Each number is 50 + 12 x the weight over its row's rms, rounded and kept within 0 to 99. Layers, rows and columns count from 0. The size before them is the row's rms in percent of the matrix's.

# layer 3 attention value, 384x512, rms 0.0314, rows 39-63, columns 128-255
094:50 45 60 40 45 50 48 43 58 54 55 45 31 59 31 51 55 34 74 37 53 55 77 62 37 36 67 31 56 60 69 40 33 42 55 41 35 38 52 42 30 43 69 45 53 61 46 50 54 45 46 75 60 51 47 41 48 53 38 48 27 40 52 54 41 30 77 56 56 58 49 49 52 45 42 34 56 52 48 57 54 34 51 62 49 41 50 42 57 58 49 45 52 48 26 46 48 44 44 44 66 63 42 54 66 33 35 60 31 55 40 34 42 53 52 44 39 47 56 49 31 39 60 61 49 60 54 37
097:41 55 52 53 33 50 44 54 63 51 53 26 47 46 35 54 54 48 47 48 48 48 11 65 42 82 49 53 44 51 46 55 55 71 30 23 40 50 36 63 42 50 47 58 56 55 46 47 52 55 44 71 43 49 40 58 58 47 45 43 18 50 42 52 59 46 50 56 54 82 52 51 47 42 35 61 56 56 61 91 45 52 53 69 51 51 54 55 50 55 45 51 50 64 47 48 45 40 43 49 59 83 24 65 57 65 39 41 64 45 47 42 30 56 46 44 84 59 44 71 31 63 35 55 51 58 53 43
089:44 47 57 41 50 47 45 51 32 37 69 72 45 75 49 64 57 62 61 41 58 43 40 55 53 62 34 58 44 49 54 27 39 47 63 44 48 54 52 51 53 47 53 31 43 60 49 43 51 45 46 70 37 35 43 53 44 44 55 58 45 64 80 50 47 49 65 48 33 45 40 47 41 42 58 42 34 50 39 57 58 57 60 45 55 77 33 54 24 52 33 52 16 51 38 32 56 51 46 46 54 40 52 39 35 57 63 42 62 63 61 61 42 30 62 55 46 66 54 53 56 46 72 47 52 54 50 45
085:50 41 53 40 62 57 53 51 61 50 58 49 40 48 58 46 51 44 56 54 37 74 60 65 54 36 70 66 44 59 59 35 56 36 44 37 39 22 52 37 31 55 55 52 40 59 55 74 40 42 62 60 58 58 43 25 56 62 46 46 39 33 49 57 58 52 39 46 60 42 49 49 54 61 23 59 70 49 40 47 60 33 41 54 50 47 56 48 61 52 37 51 52 49 39 58 38 54 41 69 49 60 44 24 64 49 52 54 75 57 48 46 55 36 48 49 39 25 41 36 31 50 70 55 61 55 55 37
102:35 42 53 52 38 54 39 40 32 61 31 71 52 73 52 52 45 55 49 45 58 47 43 43 46 60 40 32 56 29 46 52 44 61 47 52 51 66 39 53 58 45 49 27 52 48 44 55 49 63 47 65 31 54 58 78 56 40 71 64 57 56 56 35 51 56 51 59 38 58 46 49 47 49 59 48 30 54 35 64 38 54 50 61 48 47 40 44 50 53 60 33 46 56 37 44 45 45 45 36 33 51 39 62 49 47 64 44 41 37 50 40 41 47 47 43 72 43 48 52 42 58 38 33 45 88 48 52
088:50 48 47 41 59 39 57 62 43 58 68 90 50 50 49 57 56 53 42 45 55 50 83 45 54 39 45 55 62 35 40 32 54 37 51 62 34 65 47 52 37 50 41 14 67 47 60 44 42 46 46 30 56 64 46 31 45 68 51 53 44 59 49 50 57 41 40 47 36 64 44 65 33 15 50 70 40 37 47 43 59 46 48 49 48 68 44 62 64 44 40 48 44 50 56 46 30 40 49 44 69 53 64 33 59 54 44 59 47 48 56 61 49 44 52 73 19 58 87 49 42 47 71 57 51 58 51 79
091:65 47 52 34 57 65 64 52 48 40 59 38 39 32 47 49 46 56 47 48 44 69 28 67 46 67 43 32 50 55 72 49 63 54 51 30 34 59 50 34 52 51 40 65 27 26 52 54 37 48 56 57 51 30 47 40 62 43 13 51 36 58 48 58 66 54 60 44 52 34 41 33 51 46 43 48 53 52 50 58 62 54 52 68 44 53 47 46 73 56 37 58 58 57 35 45 46 49 35 49 61 63 43 60 49 49 47 55 37 52 42 43 32 30 44 61 57 56 43 62 35 49 52 59 51 40 53 37
093:52 66 63 73 71 54 40 57 63 32 70 33 56 49 60 47 39 65 59 46 54 53 39 52 56 59 52 53 42 66 55 35 61 51 58 55 58 27 52 52 39 48 50 18 46 52 53 70 40 47 55 60 50 65 61 33 40 52 29 55 80 59 43 54 56 36 44 50 46 29 55 53 46 40 63 86 49 46 54 45 64 56 56 42 52 62 40 47 52 38 44 66 58 43 64 47 34 57 61 59 79 45 77 33 56 65 67 58 57 57 53 67 72 28 40 56 85 63 44 65 35 75 65 41 57 28 53 43
103:60 34 58 46 43 51 68 37 47 39 44 71 47 59 50 62 30 50 66 51 41 52 80 49 60 45 29 40 50 30 58 48 42 31 58 37 62 43 45 44 54 39 54 38 57 42 80 33 53 63 48 67 51 32 53 37 35 58 39 71 57 57 58 41 33 37 63 49 47 54 46 47 46 45 49 22 23 49 50 64 67 51 58 76 53 63 44 47 32 46 55 46 30 41 69 55 70 57 51 51 54 31 30 70 35 40 31 55 51 55 51 54 37 54 39 63 43 38 64 55 82 38 44 47 51 40 52 60
080:53 47 41 59 58 60 51 38 36 38 53 31 40 60 38 48 21 47 33 50 41 42 47 49 42 57 56 45 49 41 37 58 34 53 57 65 45 68 54 40 45 33 51 42 44 44 42 46 55 63 41 47 46 45 59 49 43 51 49 63 60 37 46 37 63 51 49 47 61 32 48 49 53 39 33 46 61 39 66 58 35 38 37 67 52 56 52 36 67 37 46 40 25 42 32 53 45 39 47 40 49 57 57 48 53 50 30 69 44 58 66 53 46 31 45 67 66 58 39 46 58 53 18 43 53 40 44 61
089:33 45 47 72 36 38 48 63 62 63 64 67 63 55 48 48 42 55 57 40 51 57 52 30 33 54 49 48 54 41 46 57 43 43 34 35 47 54 56 52 68 50 54 79 43 52 45 50 52 37 65 60 55 46 58 57 59 46 38 45 99 49 58 47 35 55 38 50 55 51 61 65 31 58 79 48 53 38 48 39 47 48 57 30 43 40 38 45 40 48 52 42 49 45 51 45 59 60 65 65 18 44 47 61 31 49 53 41 40 53 50 52 57 52 55 39 49 32 50 51 64 49 71 50 42 48 45 36
083:36 62 48 66 48 46 43 39 58 30 60 47 67 77 56 59 49 59 34 49 48 57 59 47 34 71 31 69 46 38 23 38 32 47 37 54 40 59 44 61 55 39 45 44 55 50 63 43 47 37 43 71 42 62 48 46 48 46 50 52 91 50 43 41 55 53 36 50 50 38 40 65 40 42 69 63 67 40 54 59 47 58 54 21 42 61 30 52 48 21 25 49 37 55 63 42 45 39 57 47 64 54 46 34 50 72 38 53 73 57 57 66 49 25 52 45 68 63 44 58 48 66 35 43 48 38 54 50
088:55 51 46 54 56 61 48 62 49 41 52 53 59 52 46 61 56 56 65 60 62 55 11 69 35 77 41 45 49 51 51 52 53 59 58 26 62 53 46 38 54 61 54 48 40 49 52 49 44 28 61 70 49 71 38 49 64 50 37 64 40 55 64 37 65 61 56 48 44 24 28 36 44 40 26 76 34 40 38 60 65 54 50 68 42 64 37 62 65 49 52 55 56 57 50 31 55 49 39 50 49 70 58 49 38 73 65 42 61 47 44 52 43 33 57 39 74 60 47 50 36 61 61 63 64 60 47 32
085:49 52 64 55 80 63 62 66 47 20 52 60 49 35 61 51 65 49 71 59 45 54 40 50 49 28 36 47 49 65 63 39 71 36 55 33 49 18 52 46 60 53 53 60 40 39 64 40 57 50 57 72 50 37 49 43 33 57 38 52 53 59 40 55 37 48 52 53 51 46 34 31 51 42 42 58 45 49 37 55 55 32 52 29 48 48 54 47 42 52 68 66 60 37 58 54 62 66 45 59 50 62 33 47 45 40 58 38 38 63 45 49 61 65 46 37 55 40 32 38 80 54 67 39 44 30 53 60
080:45 64 43 53 57 52 46 43 59 52 44 31 43 55 38 46 50 42 58 45 39 40 30 45 49 62 64 45 40 57 44 81 45 60 42 45 39 46 37 57 39 45 48 33 42 52 55 49 42 76 46 37 43 58 62 53 62 59 43 56 50 53 38 46 57 47 51 51 52 55 73 47 55 40 51 57 42 49 66 80 49 41 46 79 41 41 58 43 63 46 54 57 82 41 48 63 54 50 60 48 68 51 56 62 58 61 46 54 51 51 57 52 45 55 44 66 94 57 43 61 60 63 27 54 56 53 43 53
088:57 53 51 78 42 65 54 65 56 32 34 39 61 46 47 47 59 45 48 62 50 66 60 64 47 49 46 66 49 51 38 39 41 51 26 50 44 78 48 51 67 51 40 59 71 42 53 51 56 39 41 53 42 49 64 55 52 65 57 45 11 42 39 46 42 52 30 52 57 62 48 51 63 49 49 49 62 54 59 45 58 58 51 34 50 24 43 40 76 39 56 47 65 58 75 33 53 60 46 55 66 48 46 64 33 58 17 40 33 39 44 65 48 51 51 23 55 68 53 54 52 75 44 61 45 30 44 41
082:53 34 51 63 40 57 57 66 63 61 64 66 46 45 47 39 41 54 44 39 68 67 46 40 41 57 77 46 49 52 44 40 61 57 56 48 65 24 59 41 43 48 53 33 35 48 49 72 49 55 62 60 54 59 75 29 43 56 34 61 99 56 52 49 51 40 33 49 47 47 65 51 39 39 64 49 67 47 51 57 62 68 48 55 38 57 47 56 56 58 50 54 60 47 33 55 53 46 47 60 47 37 77 63 59 55 87 52 56 47 42 50 62 47 51 49 74 42 60 54 41 44 82 30 47 59 52 34
093:63 70 50 29 63 54 65 42 24 64 44 66 41 75 61 43 54 50 54 57 30 57 60 60 52 34 64 45 54 67 71 45 50 38 37 34 47 45 34 45 50 62 36 42 38 57 58 43 32 22 53 58 54 63 52 59 80 73 38 58 10 45 57 46 49 46 50 56 35 59 65 55 62 50 43 76 56 53 30 69 84 46 51 72 39 23 40 64 67 63 31 67 78 57 46 64 37 43 57 51 90 91 44 42 59 52 42 65 54 52 55 59 49 48 38 48 44 55 61 48 40 65 58 73 57 61 45 60
086:59 31 40 36 38 62 46 46 52 69 54 47 41 61 48 45 17 48 50 50 33 34 47 31 50 40 59 50 50 46 71 49 37 56 45 58 62 57 60 36 61 59 56 41 55 53 34 54 52 41 64 42 40 56 54 45 50 57 61 64 40 44 76 51 55 44 40 46 38 47 66 45 45 52 38 39 37 49 43 52 44 36 52 67 52 31 33 56 50 53 55 40 52 45 35 44 56 60 56 57 10 43 63 52 38 60 59 50 59 42 57 56 56 47 53 56 81 24 51 29 47 30 58 40 67 55 46 42
100:39 44 38 52 43 53 52 51 49 81 56 32 52 40 54 38 43 62 47 44 62 42 35 36 52 61 67 65 50 56 44 37 52 39 51 61 48 42 47 56 51 50 49 43 72 55 50 71 47 60 67 66 53 50 55 64 51 07 51 47 74 57 50 48 35 39 24 51 68 52 61 50 50 36 52 60 61 43 52 38 42 53 49 60 51 48 47 52 52 61 27 51 77 39 35 45 28 48 61 67 32 28 65 79 56 53 57 50 45 49 47 53 51 28 45 54 52 33 50 46 27 54 69 36 50 58 44 45
086:29 36 38 40 32 47 50 81 64 67 37 56 58 26 56 46 51 52 56 63 48 64 41 35 70 45 52 60 43 47 41 55 41 55 49 42 27 48 51 40 54 49 46 43 34 41 32 54 43 52 57 21 47 58 58 50 61 59 46 58 46 59 38 56 49 54 33 53 52 44 56 33 51 52 53 32 56 41 52 68 40 39 43 49 36 47 36 57 59 63 33 57 67 36 38 62 41 55 54 59 49 45 55 63 61 44 52 54 59 37 34 51 48 66 44 67 76 20 54 48 52 34 39 48 48 43 43 47
086:46 70 52 74 65 39 36 71 59 45 26 52 58 39 38 55 51 51 47 56 61 49 22 66 62 55 55 54 41 55 21 60 33 69 41 51 55 66 52 56 51 40 34 58 46 58 32 48 51 57 30 13 51 50 48 54 65 51 58 39 57 60 18 50 48 55 39 42 57 46 65 61 59 67 62 54 50 61 62 48 49 60 40 10 50 46 58 50 61 48 60 64 58 53 81 71 43 60 55 53 79 36 61 47 54 61 40 37 43 45 55 58 51 84 43 46 57 59 50 55 75 74 24 50 44 48 52 48
089:53 56 63 40 59 70 46 27 28 45 40 26 38 75 61 50 60 45 50 52 37 47 36 72 55 46 37 57 43 73 53 30 53 46 44 63 56 56 36 44 28 44 42 33 47 50 64 40 46 51 41 47 38 50 46 54 50 65 46 67 23 55 52 48 57 46 65 47 46 57 47 53 69 45 27 82 53 62 49 75 67 48 45 65 57 61 54 56 55 48 37 63 42 51 49 53 41 44 43 48 77 75 51 33 64 54 39 68 71 60 61 62 47 47 32 54 60 60 43 47 54 61 40 50 62 40 53 56
085:47 62 55 36 50 49 54 43 42 18 59 41 54 61 55 62 29 53 42 48 41 44 62 51 46 64 49 60 50 49 37 54 43 47 47 50 48 48 54 64 59 47 43 49 44 43 64 51 43 17 51 62 52 51 42 63 43 39 49 68 58 48 53 60 60 38 72 45 47 41 63 54 53 42 47 29 53 57 53 55 60 32 46 48 41 70 44 53 31 38 49 46 20 45 59 42 45 53 64 51 58 67 71 33 55 54 00 60 74 67 64 50 49 22 45 49 42 79 36 63 63 63 33 33 34 50 55 52
096:60 60 60 20 70 54 65 42 48 13 60 48 35 51 57 46 41 56 60 55 49 53 43 69 52 20 50 40 54 78 72 31 62 38 52 54 64 21 57 41 49 61 42 43 41 46 58 43 38 50 61 60 56 50 44 34 39 81 40 56 28 50 46 57 60 39 68 54 44 48 55 45 62 47 44 49 45 45 46 45 66 27 47 65 53 42 52 55 55 40 44 62 46 36 51 51 53 48 42 50 53 71 47 39 49 34 42 63 40 58 47 47 45 37 35 50 44 44 48 57 40 49 73 59 52 36 56 44
# layer 3 attention output (transposed), 384x512, rms 0.0328, rows 39-63, columns 128-255
094:46 44 75 53 49 26 38 45 47 48 58 46 51 44 55 59 41 51 33 29 68 38 50 39 53 73 27 48 51 47 55 39 49 56 57 41 60 53 50 51 43 47 25 41 40 53 48 47 61 73 60 55 44 54 35 53 93 38 51 48 51 63 63 71 50 71 59 26 48 38 67 60 37 70 35 58 40 56 40 45 66 33 40 56 81 46 40 43 37 49 46 51 45 54 66 54 48 39 49 41 41 46 67 55 53 34 48 62 59 52 42 47 40 50 56 72 55 43 54 60 48 38 39 56 49 50 48 43
103:48 60 51 68 82 57 34 45 61 53 62 46 46 52 50 59 70 55 27 60 42 49 63 56 49 55 44 53 54 62 38 47 63 35 65 60 37 32 64 42 43 64 59 53 60 54 62 32 48 50 24 57 63 47 54 47 64 64 31 34 49 44 68 57 35 46 45 48 50 59 45 72 60 48 42 38 33 53 44 48 58 26 47 43 72 50 35 25 48 62 46 56 45 30 58 46 77 54 56 50 48 41 51 40 49 51 54 46 45 66 48 41 76 25 33 44 51 56 63 55 63 41 31 46 47 64 42 43
091:62 62 33 63 68 27 57 64 36 46 55 52 38 41 42 41 35 45 48 46 63 42 49 38 48 57 53 41 69 73 35 43 66 60 75 34 48 57 66 54 69 37 57 72 62 45 40 62 45 58 60 59 74 53 54 44 61 48 58 45 53 40 59 63 59 62 59 40 63 43 35 60 65 47 36 54 45 80 60 32 49 47 43 47 49 46 54 41 39 52 51 54 60 60 67 34 17 33 51 50 50 41 44 57 30 37 26 45 35 59 59 40 47 65 59 46 72 49 51 64 62 49 27 60 52 29 58 47
092:54 53 56 54 39 47 44 24 49 54 48 44 36 69 64 58 63 51 35 46 42 49 38 41 42 39 37 47 60 43 49 51 56 45 44 50 64 51 42 74 59 44 56 40 41 53 37 44 67 64 37 49 51 40 31 74 65 18 52 24 30 64 57 43 49 51 45 51 45 65 69 56 31 52 63 52 49 47 71 44 58 51 60 47 78 34 62 78 34 48 64 43 41 57 51 48 64 55 58 47 47 63 47 58 43 43 51 53 67 38 38 49 45 52 60 58 66 56 53 58 51 44 35 53 63 71 56 52
108:53 75 38 50 78 48 75 45 34 59 56 60 61 44 34 36 50 74 57 56 41 45 58 41 37 58 72 64 49 48 56 52 58 53 68 56 53 61 74 29 42 71 50 66 49 68 37 44 39 44 50 30 73 52 56 32 45 75 33 53 57 49 59 58 19 43 62 40 57 50 48 59 53 43 41 46 49 56 42 46 40 48 53 52 42 44 63 38 57 51 38 64 59 30 60 50 69 47 52 53 64 58 37 47 52 42 32 53 35 39 67 61 35 63 42 45 24 56 48 39 46 34 51 43 45 52 46 38
091:58 53 36 49 49 60 69 53 47 69 44 47 60 37 55 44 43 47 54 64 52 30 58 43 38 50 45 33 52 89 41 43 39 47 40 28 44 71 30 58 76 48 47 61 48 54 61 57 41 39 73 68 53 69 48 45 40 51 56 50 59 46 64 48 61 70 64 72 70 41 64 57 65 66 60 47 38 69 58 41 58 56 53 39 47 46 59 68 47 55 57 52 69 70 25 42 41 71 59 45 42 40 44 56 45 55 38 47 39 55 67 39 52 46 69 42 70 57 48 61 72 32 51 62 57 31 50 49
091:63 60 53 73 49 54 30 34 59 56 65 49 48 62 60 49 46 49 36 38 43 42 56 37 64 43 31 65 37 42 48 32 52 57 56 45 69 55 47 57 34 43 62 19 36 50 59 50 86 61 65 61 46 57 53 56 72 64 62 45 39 40 67 52 48 58 48 52 43 49 57 65 52 49 60 52 41 62 57 67 47 49 46 49 68 35 44 52 57 34 54 51 50 57 68 50 41 64 55 48 40 46 57 58 65 57 33 38 51 71 64 63 68 64 63 55 78 51 53 43 64 44 47 51 51 51 42 39
094:53 45 62 53 32 64 45 46 45 62 51 49 50 50 53 52 65 42 54 58 45 36 40 59 32 36 59 51 56 54 39 57 38 44 38 63 44 49 26 60 89 44 55 49 70 43 75 36 51 40 39 33 54 30 42 53 26 20 53 53 54 38 45 40 62 43 36 78 45 68 56 47 47 51 58 59 55 53 53 45 36 53 36 62 52 63 61 67 53 53 53 37 29 55 38 49 59 50 43 33 35 45 30 30 29 61 52 44 55 71 43 33 71 60 33 36 47 42 40 34 87 60 47 53 51 65 50 52
103:62 63 34 39 60 19 43 71 49 45 46 52 53 51 42 30 43 51 60 50 73 44 41 45 68 63 52 46 76 46 60 51 53 63 58 48 50 49 69 64 40 55 58 55 46 47 27 72 36 65 53 48 38 64 51 44 67 65 70 48 55 49 55 57 42 53 63 55 56 42 41 44 65 49 24 43 42 58 62 30 27 64 56 41 15 45 32 40 54 49 40 66 83 64 36 37 22 40 67 39 44 48 45 30 58 41 50 34 62 55 49 51 40 66 65 64 63 53 37 67 32 42 42 56 43 62 51 53
085:61 44 38 35 44 64 45 45 38 54 61 51 71 37 46 47 77 56 35 56 62 31 48 40 47 59 49 48 39 41 55 43 57 68 58 48 43 35 65 29 48 55 61 61 50 35 60 49 54 52 33 57 58 40 38 30 35 69 57 51 54 44 82 75 38 46 63 65 37 36 45 52 51 52 40 50 54 58 35 56 33 38 65 60 56 37 53 63 32 59 40 50 55 36 54 62 67 61 54 47 52 28 54 74 48 57 53 52 42 79 47 51 30 46 43 29 32 53 50 34 44 52 61 48 29 70 56 48
091:52 57 48 51 67 32 29 67 48 37 57 55 50 51 44 54 40 52 68 54 42 66 48 68 58 58 64 65 47 57 45 67 43 44 27 58 63 36 39 48 44 54 31 25 49 58 47 48 44 32 62 39 48 64 57 68 54 50 37 59 37 63 26 49 82 33 30 32 51 51 37 27 49 40 57 57 64 35 38 65 44 69 59 47 49 72 53 39 66 41 43 59 41 46 69 37 23 30 28 47 57 55 45 41 50 67 74 36 61 19 43 53 53 47 40 37 44 40 34 59 27 66 70 46 44 42 63 46
086:53 45 31 50 60 52 43 42 52 53 49 33 49 37 31 40 58 62 53 61 52 35 48 47 53 52 73 61 54 70 36 54 56 56 49 52 48 29 63 33 56 51 39 69 66 41 60 55 41 29 58 46 52 44 69 55 12 66 51 46 41 38 57 53 62 52 48 58 68 54 39 37 50 30 57 41 51 45 30 51 30 39 61 45 54 66 56 54 45 53 53 58 43 44 68 40 56 55 52 60 36 48 35 66 39 73 65 40 20 60 59 40 64 42 41 27 55 42 43 49 75 71 64 47 45 49 62 57
088:58 69 45 64 68 42 40 32 59 59 66 54 29 44 53 53 42 59 44 56 36 48 83 39 48 36 51 47 53 55 31 41 72 51 43 54 54 58 38 59 41 60 59 48 56 56 46 47 49 41 67 41 56 56 58 60 58 42 42 48 40 36 49 50 50 58 54 48 53 62 43 70 43 38 57 46 64 63 33 52 33 51 49 40 70 52 60 37 57 41 66 69 48 62 68 28 30 62 54 40 60 68 41 45 50 64 36 42 39 63 76 38 64 55 52 50 61 40 48 35 69 69 41 54 50 59 51 60
087:57 50 54 43 25 33 46 56 55 42 38 45 49 65 50 62 33 46 47 38 64 46 51 67 49 48 48 41 45 41 50 53 46 45 47 78 56 43 48 57 45 39 59 29 37 55 38 67 57 65 26 50 54 50 37 61 68 15 53 49 28 60 45 43 36 42 39 58 34 56 46 49 33 52 45 47 51 50 59 37 48 65 43 65 40 49 54 51 53 49 48 36 51 47 37 42 60 32 39 51 36 56 46 38 41 32 34 57 71 56 35 48 41 56 57 60 64 36 65 45 27 42 43 43 59 68 59 42
090:48 43 44 50 50 60 42 40 55 39 58 50 72 42 62 61 76 41 51 48 43 33 58 62 36 68 61 52 49 43 54 48 53 47 59 47 41 35 59 35 55 56 45 49 46 46 58 44 41 71 26 50 39 52 51 39 13 48 43 55 45 36 48 57 44 48 44 63 29 53 30 58 61 43 43 39 57 45 51 53 47 52 62 53 54 63 51 50 38 46 36 54 45 53 35 71 70 66 40 40 53 28 54 32 62 56 73 51 45 80 39 44 67 55 34 44 29 50 45 56 59 50 52 48 41 73 42 54
091:45 53 67 40 57 47 53 49 48 43 54 39 43 52 49 29 39 58 50 51 66 46 55 43 56 51 50 53 55 56 38 46 56 45 41 64 49 38 36 53 36 43 64 67 35 49 64 17 65 30 69 53 45 48 46 62 33 55 53 50 56 48 50 59 57 39 50 63 57 54 48 42 57 49 45 47 35 42 18 31 36 31 45 43 45 66 39 41 61 51 59 58 62 46 54 51 53 53 72 57 29 55 43 40 63 75 64 42 35 48 57 46 59 17 37 39 52 40 60 32 48 49 58 36 42 60 58 68
081:69 67 45 68 63 59 47 38 38 59 61 50 47 64 54 65 51 42 53 61 41 38 33 55 47 44 47 51 48 44 57 46 54 43 38 47 47 73 22 57 73 60 47 34 56 68 61 48 45 52 52 44 51 48 45 49 51 43 36 70 45 50 57 37 57 45 46 54 39 57 67 54 46 58 69 77 52 57 58 50 42 77 47 61 65 49 59 61 58 51 53 36 30 69 68 42 43 51 36 43 60 46 47 34 30 55 52 34 56 33 56 53 47 74 49 46 56 61 40 54 62 52 53 53 45 49 43 55
103:49 32 25 55 38 68 54 23 60 65 54 44 57 46 56 51 53 51 45 56 51 39 58 42 38 44 48 44 40 71 39 43 60 51 61 47 59 68 44 62 25 36 48 34 27 45 51 49 64 63 64 54 35 50 51 55 44 32 55 36 30 38 41 42 40 57 59 63 54 53 46 48 45 50 56 43 38 33 45 54 51 47 61 57 61 63 57 61 38 46 55 59 68 70 22 42 68 61 48 21 31 61 38 48 66 42 51 46 39 49 62 40 61 36 65 57 61 46 43 46 67 25 34 41 60 73 51 49
089:62 71 42 59 69 44 52 53 33 43 57 58 52 61 53 40 57 39 58 57 53 53 60 46 49 54 53 60 54 30 56 45 59 46 64 53 62 49 59 69 54 64 60 64 54 70 37 47 48 61 77 45 44 67 38 48 46 25 60 60 55 55 48 63 53 51 54 43 45 55 48 69 43 58 51 68 60 49 52 43 36 62 69 32 68 43 71 52 35 50 42 67 58 77 67 39 53 36 48 27 98 41 68 40 48 46 42 54 44 42 63 30 30 61 41 51 35 63 44 52 34 64 36 48 42 51 40 51
100:49 57 70 60 61 64 45 48 45 46 69 61 41 53 58 64 64 49 63 57 20 65 49 59 51 41 55 60 47 50 50 74 52 53 26 58 58 56 25 39 90 55 54 35 54 57 49 34 45 47 60 28 38 67 71 60 26 55 45 56 61 41 47 46 52 41 42 59 39 66 61 39 53 51 56 49 59 46 68 63 41 77 44 46 67 42 49 60 48 29 46 52 47 50 53 53 63 43 27 51 68 50 38 31 43 65 48 23 48 30 53 43 53 62 49 39 41 68 25 39 55 69 60 50 47 46 42 54
089:71 51 47 41 70 53 53 38 49 53 58 63 52 69 75 58 47 39 68 28 41 66 65 55 55 48 59 62 54 33 66 44 61 37 40 41 55 38 46 66 62 65 48 41 49 68 52 53 60 62 60 55 49 57 56 61 36 60 48 44 45 51 47 53 38 35 58 51 50 76 50 59 55 44 66 42 56 56 53 57 40 61 64 33 75 41 73 63 42 46 42 54 24 75 58 56 38 62 54 48 70 66 46 41 55 48 48 26 50 42 59 60 56 60 65 43 60 50 31 66 40 56 56 52 65 43 50 57
089:43 26 48 37 55 53 56 61 55 41 45 45 62 58 55 47 53 57 64 42 52 60 66 55 60 35 58 47 45 52 50 52 62 35 26 47 44 27 49 50 41 48 47 67 51 42 65 47 50 29 36 74 54 37 53 53 34 71 41 59 56 39 43 42 48 25 42 68 55 54 35 50 78 36 65 39 31 44 31 50 52 53 49 56 42 85 41 32 51 56 51 33 31 49 47 45 38 69 52 59 38 44 46 26 48 58 62 35 42 65 45 51 69 22 42 32 56 38 55 51 49 58 69 45 46 44 63 49
091:54 41 39 52 31 57 66 39 50 65 40 49 49 46 49 43 67 52 35 56 53 35 50 39 33 42 57 40 53 51 50 43 55 51 71 50 39 57 65 47 55 45 72 74 49 46 55 54 58 62 25 54 63 32 48 38 37 41 70 38 54 30 60 48 29 55 62 69 54 59 56 58 51 66 42 42 35 59 54 25 45 33 42 56 53 43 49 63 35 61 55 37 67 65 36 41 87 63 62 43 35 50 53 52 44 33 30 53 30 63 48 31 40 52 62 50 37 59 62 42 71 32 29 47 47 73 45 53
082:52 41 31 61 39 53 52 42 62 50 56 51 66 30 41 53 66 39 55 56 64 34 61 40 57 56 65 45 61 49 37 56 47 39 40 44 41 30 64 38 49 29 38 50 61 26 55 53 42 54 34 41 45 42 48 55 35 55 57 28 44 40 61 47 53 47 50 52 69 55 28 48 48 47 47 40 48 46 50 54 30 39 60 42 59 42 51 70 30 47 40 56 57 52 56 47 34 38 47 59 34 40 28 79 31 51 57 34 50 71 31 39 41 44 50 37 56 40 28 50 63 55 50 51 40 48 75 46
093:61 52 49 65 21 53 65 53 59 71 54 52 48 71 54 52 48 38 37 54 44 46 45 52 49 38 36 50 50 39 56 47 30 51 47 60 35 70 54 51 61 43 67 27 52 48 52 62 61 73 30 44 48 37 42 46 53 23 57 39 49 47 54 41 43 59 49 55 44 65 56 57 35 82 47 51 54 61 64 38 45 57 40 64 48 32 56 72 60 69 48 47 59 56 42 42 75 55 55 36 45 50 59 48 41 31 32 51 69 56 48 44 41 70 62 68 40 67 58 44 46 42 34 40 50 74 48 45
# layer 3 attention query, 384x512, rms 0.0326, rows 64-66, columns 128-255
158:53 27 60 42 38 43 52 30 27 37 30 40 49 53 41 34 46 49 27 48 56 60 41 47 41 37 37 48 36 54 38 52 53 80 40 53 60 55 32 63 54 64 43 56 59 45 63 50 41 42 38 48 57 53 46 39 40 46 48 65 51 58 66 49 63 53 38 37 54 61 52 48 47 60 29 41 39 66 60 49 68 44 39 51 52 37 23 37 37 77 42 49 44 48 36 62 33 54 61 53 51 51 71 51 55 43 44 40 44 50 61 53 62 55 54 46 56 58 67 57 62 73 64 30 67 37 28 56
148:57 58 54 43 46 43 71 30 26 51 44 47 61 44 52 46 62 45 52 29 57 56 46 38 50 43 50 66 47 48 54 46 54 52 42 32 63 27 33 64 40 60 51 55 56 55 60 62 35 49 58 55 38 74 46 57 33 34 21 55 44 31 35 44 54 54 55 57 76 74 67 64 63 69 48 54 47 54 52 51 45 47 51 52 35 38 31 50 57 54 54 36 57 33 39 63 21 65 64 36 36 51 51 35 46 57 41 50 46 60 58 46 48 41 49 52 42 70 64 52 49 82 40 47 49 57 36 34
141:44 32 51 40 35 42 47 27 29 30 32 36 55 49 48 42 53 63 50 37 56 66 45 58 36 44 46 48 37 47 51 59 44 69 48 35 69 45 22 68 50 61 55 63 47 50 56 53 40 39 49 51 41 49 54 43 43 52 44 59 56 38 40 50 56 69 38 49 56 73 62 59 47 58 36 43 36 57 48 63 64 53 39 38 36 32 34 44 31 79 56 51 48 47 41 67 31 54 57 56 48 53 56 66 45 45 51 47 57 52 51 52 63 57 52 34 61 70 67 56 48 79 46 35 55 45 23 41
# layer 3 attention key, 384x512, rms 0.0333, rows 64-65, columns 128-255
090:55 54 49 53 48 49 51 79 58 39 37 48 43 31 67 36 48 67 48 67 39 46 68 50 54 58 36 50 44 63 28 48 39 40 61 62 38 40 50 52 63 42 33 31 46 73 57 50 44 48 35 62 48 51 55 61 66 54 70 57 36 46 51 81 67 46 43 38 45 34 60 60 46 46 59 43 43 45 50 46 46 37 45 44 63 64 56 37 48 51 49 57 57 53 40 26 57 54 65 70 47 56 19 53 57 53 54 59 38 54 64 52 37 50 70 38 54 58 21 37 55 42 49 39 69 43 62 49
184:42 42 73 60 41 59 63 37 37 34 34 41 36 61 57 21 35 45 41 69 65 48 48 47 62 45 45 54 40 51 36 43 60 70 45 58 65 54 33 61 65 63 49 52 39 54 55 58 52 52 28 56 29 49 73 40 47 57 38 72 46 48 52 67 52 40 43 38 58 46 71 52 41 59 47 53 55 65 44 47 48 39 36 67 37 41 32 38 35 64 56 39 42 51 45 38 33 44 68 69 48 54 36 36 53 41 45 44 49 72 85 30 36 48 62 49 45 49 70 44 49 62 58 57 71 43 18 52